Weights of a small GPT-style language model, trained from scratch on English Wikipedia.
Size: MLP 192 GeGLU, 0.892M parameters.
Architecture: tied embeddings, capped logits.
Training: 113M tokens, 3651 steps.
Each number is 200 + 40 x the weight over its row's rms, rounded and kept within 0 to 999. Layers, rows and columns count from 0. The size before them is the row's rms in percent of the matrix's.

# layer 2 attention value, 64x64, rms 0.291, rows 0-63, columns 32-63
090,129,198,229,228,137,227,165,189,285,212,212,207,199,237,227,166,177,259,221,237,159,241,246,195,157,143,178,178,267,185,184,218
078,251,140,237,212,167,176,197,159,163,194,254,181,203,222,253,217,152,177,179,208,258,84,216,185,146,166,231,279,186,140,204,182
073,225,247,222,150,278,275,223,180,168,170,277,244,175,256,253,224,235,200,240,206,166,143,204,190,152,180,190,120,139,174,165,239
091,255,256,242,198,176,230,177,213,196,130,184,166,148,204,264,240,240,180,173,259,225,138,159,172,154,178,216,194,213,211,216,218
092,190,209,164,186,221,209,134,185,140,235,156,233,186,225,156,169,146,238,201,200,154,153,144,213,178,218,106,215,208,215,169,135
081,163,210,229,196,182,188,250,183,144,192,171,204,233,256,138,202,219,242,145,286,183,241,223,274,230,175,197,189,197,187,244,212
088,238,198,196,167,150,191,232,209,240,194,198,209,149,212,195,231,180,187,232,223,226,209,231,232,227,301,274,147,207,202,193,117
101,252,261,158,184,271,211,138,220,245,212,200,214,187,236,207,144,184,176,171,155,175,260,150,173,146,157,274,164,156,205,188,130
096,209,164,247,196,194,154,264,208,183,271,162,169,222,210,204,267,266,210,187,218,284,256,239,179,128,246,230,237,257,117,177,172
094,195,150,212,126,185,273,194,154,158,150,192,277,266,206,222,175,174,228,238,162,225,190,228,238,242,231,199,197,263,143,221,233
086,210,247,232,179,269,218,133,241,108,210,192,212,213,144,177,198,168,200,198,192,147,220,212,224,127,166,194,313,219,294,199,212
073,209,180,276,194,234,267,254,174,161,175,176,123,205,160,219,272,208,207,263,196,204,198,233,215,291,225,245,240,188,201,141,169
089,165,179,170,260,207,159,220,194,120,123,174,205,243,147,201,225,135,172,196,178,165,165,194,191,176,99,202,232,185,202,207,193
067,171,186,219,230,205,162,263,225,289,174,176,216,167,221,162,214,210,118,127,164,194,171,258,172,241,184,229,172,218,190,289,171
083,235,128,151,155,156,167,151,187,140,226,177,175,143,203,209,247,247,157,238,141,210,189,162,206,188,194,180,245,216,179,229,145
096,210,185,169,182,160,245,133,205,196,191,184,181,166,183,157,185,171,238,207,205,146,127,216,150,119,180,256,163,196,229,214,161
099,180,175,188,218,215,217,155,155,170,222,130,227,208,216,161,265,165,164,217,237,174,216,245,288,225,165,145,149,157,245,216,177
085,152,240,218,234,220,195,229,179,253,237,210,219,253,175,182,210,102,175,296,185,148,175,213,146,193,237,177,151,177,136,212,212
091,201,240,209,262,178,234,253,256,175,185,185,196,228,156,173,178,191,224,173,214,242,208,228,161,222,223,212,275,157,228,217,224
094,204,242,182,240,238,215,203,112,224,191,130,197,124,209,139,235,165,224,295,220,160,142,246,290,214,156,203,201,143,176,200,141
089,221,181,211,174,209,124,219,252,132,190,207,134,192,221,193,205,237,138,194,197,183,147,227,165,178,223,219,202,90,160,147,217
088,227,216,170,154,242,215,182,245,191,197,172,247,238,211,202,198,181,249,234,290,175,216,217,70,206,160,202,148,242,203,181,87
100,232,189,258,228,111,132,269,249,214,159,259,242,261,235,226,209,185,188,251,173,261,170,265,211,201,224,230,207,194,233,185,205
077,154,151,195,177,265,217,164,198,198,224,260,300,185,213,316,282,206,213,221,224,160,223,216,161,228,193,121,190,253,222,190,176
102,233,215,177,236,211,229,181,148,148,204,99,224,258,211,213,189,138,149,94,257,166,200,245,154,178,148,202,207,212,257,185,183
089,150,297,236,157,211,176,161,204,228,224,178,221,168,111,210,183,235,178,202,223,181,206,185,203,207,161,193,257,125,168,181,221
103,243,273,164,176,247,202,99,253,223,229,201,181,219,158,205,144,187,225,275,143,176,216,148,128,236,183,137,243,189,128,206,185
083,131,207,187,189,200,132,175,254,207,136,236,177,206,249,183,208,175,148,205,147,229,223,200,159,183,247,187,244,198,167,235,238
087,208,187,177,248,155,261,205,226,249,154,200,201,182,215,181,220,166,229,232,230,227,149,239,181,133,233,192,129,184,86,186,283
090,210,222,173,144,236,181,148,222,133,212,188,238,197,173,217,267,182,111,182,177,124,172,160,235,129,241,245,176,159,72,229,216
094,157,265,198,182,250,127,227,178,176,212,224,220,235,160,148,191,219,200,194,201,120,208,162,180,198,144,174,296,160,199,208,199
087,244,213,214,204,256,229,145,145,199,243,214,114,173,217,202,134,189,211,226,160,226,170,228,250,159,172,211,182,225,208,189,226
095,173,235,224,171,210,183,179,203,162,227,239,285,182,194,255,183,175,219,186,234,213,210,209,164,188,145,221,373,289,179,200,231
116,192,174,182,234,178,212,193,134,120,177,186,179,207,228,214,234,205,213,231,209,188,227,230,216,234,129,81,173,194,247,191,214
115,172,249,181,195,215,164,311,187,217,200,211,225,183,150,220,187,178,229,170,175,179,293,157,135,178,136,131,204,230,211,217,163
114,192,163,259,219,199,215,277,224,178,227,187,239,203,123,244,174,238,194,248,196,234,290,133,173,230,180,180,258,147,219,231,197
118,186,169,143,210,138,183,208,243,307,165,243,172,210,211,110,260,147,198,186,183,139,195,210,235,187,195,177,183,235,176,248,273
109,264,222,238,268,173,197,135,210,266,213,229,171,191,247,188,176,138,228,157,159,99,187,200,243,296,199,245,227,221,216,274,167
107,198,198,158,221,247,197,202,153,176,322,210,196,228,247,199,233,202,234,208,199,171,160,180,188,216,218,167,175,276,239,199,116
129,261,139,195,212,206,232,188,203,196,256,162,258,263,199,120,192,103,200,202,245,203,249,185,200,137,249,228,195,195,223,229,216
112,204,238,118,210,154,223,177,237,115,179,226,189,194,152,260,225,203,169,161,197,168,226,185,266,181,168,226,177,210,237,152,227
105,203,224,235,255,206,211,171,183,207,241,259,202,311,150,217,193,254,177,191,231,169,288,168,235,177,222,244,260,262,189,218,156
111,172,243,195,188,169,125,212,191,100,244,157,187,201,162,230,153,226,161,189,213,164,153,145,275,200,242,233,296,167,215,227,139
118,249,247,154,225,210,192,277,204,141,178,179,173,222,169,187,200,208,195,150,131,174,265,177,146,287,245,216,262,217,168,175,178
114,188,260,172,199,173,221,161,209,221,185,178,132,203,186,192,213,219,223,100,170,183,166,221,165,293,165,137,215,197,276,212,115
116,221,177,256,212,169,260,206,226,155,150,207,217,195,214,220,244,126,197,144,158,214,200,167,161,137,189,226,130,295,196,246,218
118,148,238,285,203,240,174,197,194,204,222,171,211,167,203,186,263,219,181,244,183,290,183,233,238,210,151,199,193,129,186,252,189
103,210,151,190,222,235,116,246,138,207,216,256,244,255,136,166,221,198,185,256,184,184,255,263,205,179,182,162,190,134,166,218,249
107,160,197,219,217,195,176,160,201,206,255,168,236,174,137,214,128,153,213,239,128,176,204,202,238,152,141,201,283,195,199,203,145
113,193,203,236,249,218,139,219,174,259,201,224,220,158,241,238,189,239,230,183,187,141,246,154,209,203,250,162,188,185,289,201,200
103,247,201,154,236,274,226,150,195,203,170,192,248,182,164,258,158,142,273,226,176,126,198,154,200,196,248,221,149,150,257,238,201
116,250,232,193,136,229,246,176,212,167,230,194,271,300,214,292,181,195,198,197,179,235,157,224,203,178,176,221,176,144,224,222,187
107,131,166,213,218,220,223,169,251,283,147,258,210,185,179,133,160,284,185,161,245,206,237,226,217,217,226,229,214,237,207,246,256
098,197,199,170,208,197,275,229,268,257,185,268,205,175,203,193,200,217,188,206,212,197,190,206,172,213,250,223,130,220,267,197,226
106,159,147,153,242,209,214,177,171,148,228,191,188,241,173,252,298,237,255,169,257,171,220,137,209,203,166,173,239,218,140,229,231
108,161,216,204,138,217,189,167,242,173,203,195,206,236,244,211,250,202,192,166,136,201,199,233,299,239,257,197,278,259,162,182,252
109,235,268,143,254,201,248,152,188,254,232,201,196,228,179,141,186,176,185,205,209,160,211,259,258,144,224,166,199,190,143,213,159
119,243,178,239,182,174,179,199,204,151,150,205,187,221,232,224,221,248,210,189,151,221,154,151,197,187,207,189,254,208,321,138,237
103,223,199,157,206,183,133,230,218,256,113,251,131,153,221,223,213,133,171,223,228,261,202,229,180,145,276,191,158,241,248,169,164
094,172,180,268,270,145,188,241,231,212,149,261,171,159,244,140,207,292,178,140,229,159,200,225,193,197,167,225,197,260,138,178,262
111,194,167,168,176,207,130,182,275,236,210,232,160,177,191,205,203,190,203,184,156,283,237,214,218,232,238,253,168,143,204,139,270
110,163,199,197,202,256,215,189,195,253,248,165,161,175,230,181,170,191,170,285,174,216,216,207,178,234,210,211,254,248,142,206,308
093,167,137,283,259,206,285,200,166,280,175,179,271,161,240,267,183,190,225,103,231,163,173,196,209,222,215,171,160,236,225,211,183
107,200,188,188,243,178,188,242,167,214,186,206,193,227,248,141,255,180,277,240,257,198,234,208,165,214,147,187,169,190,166,191,211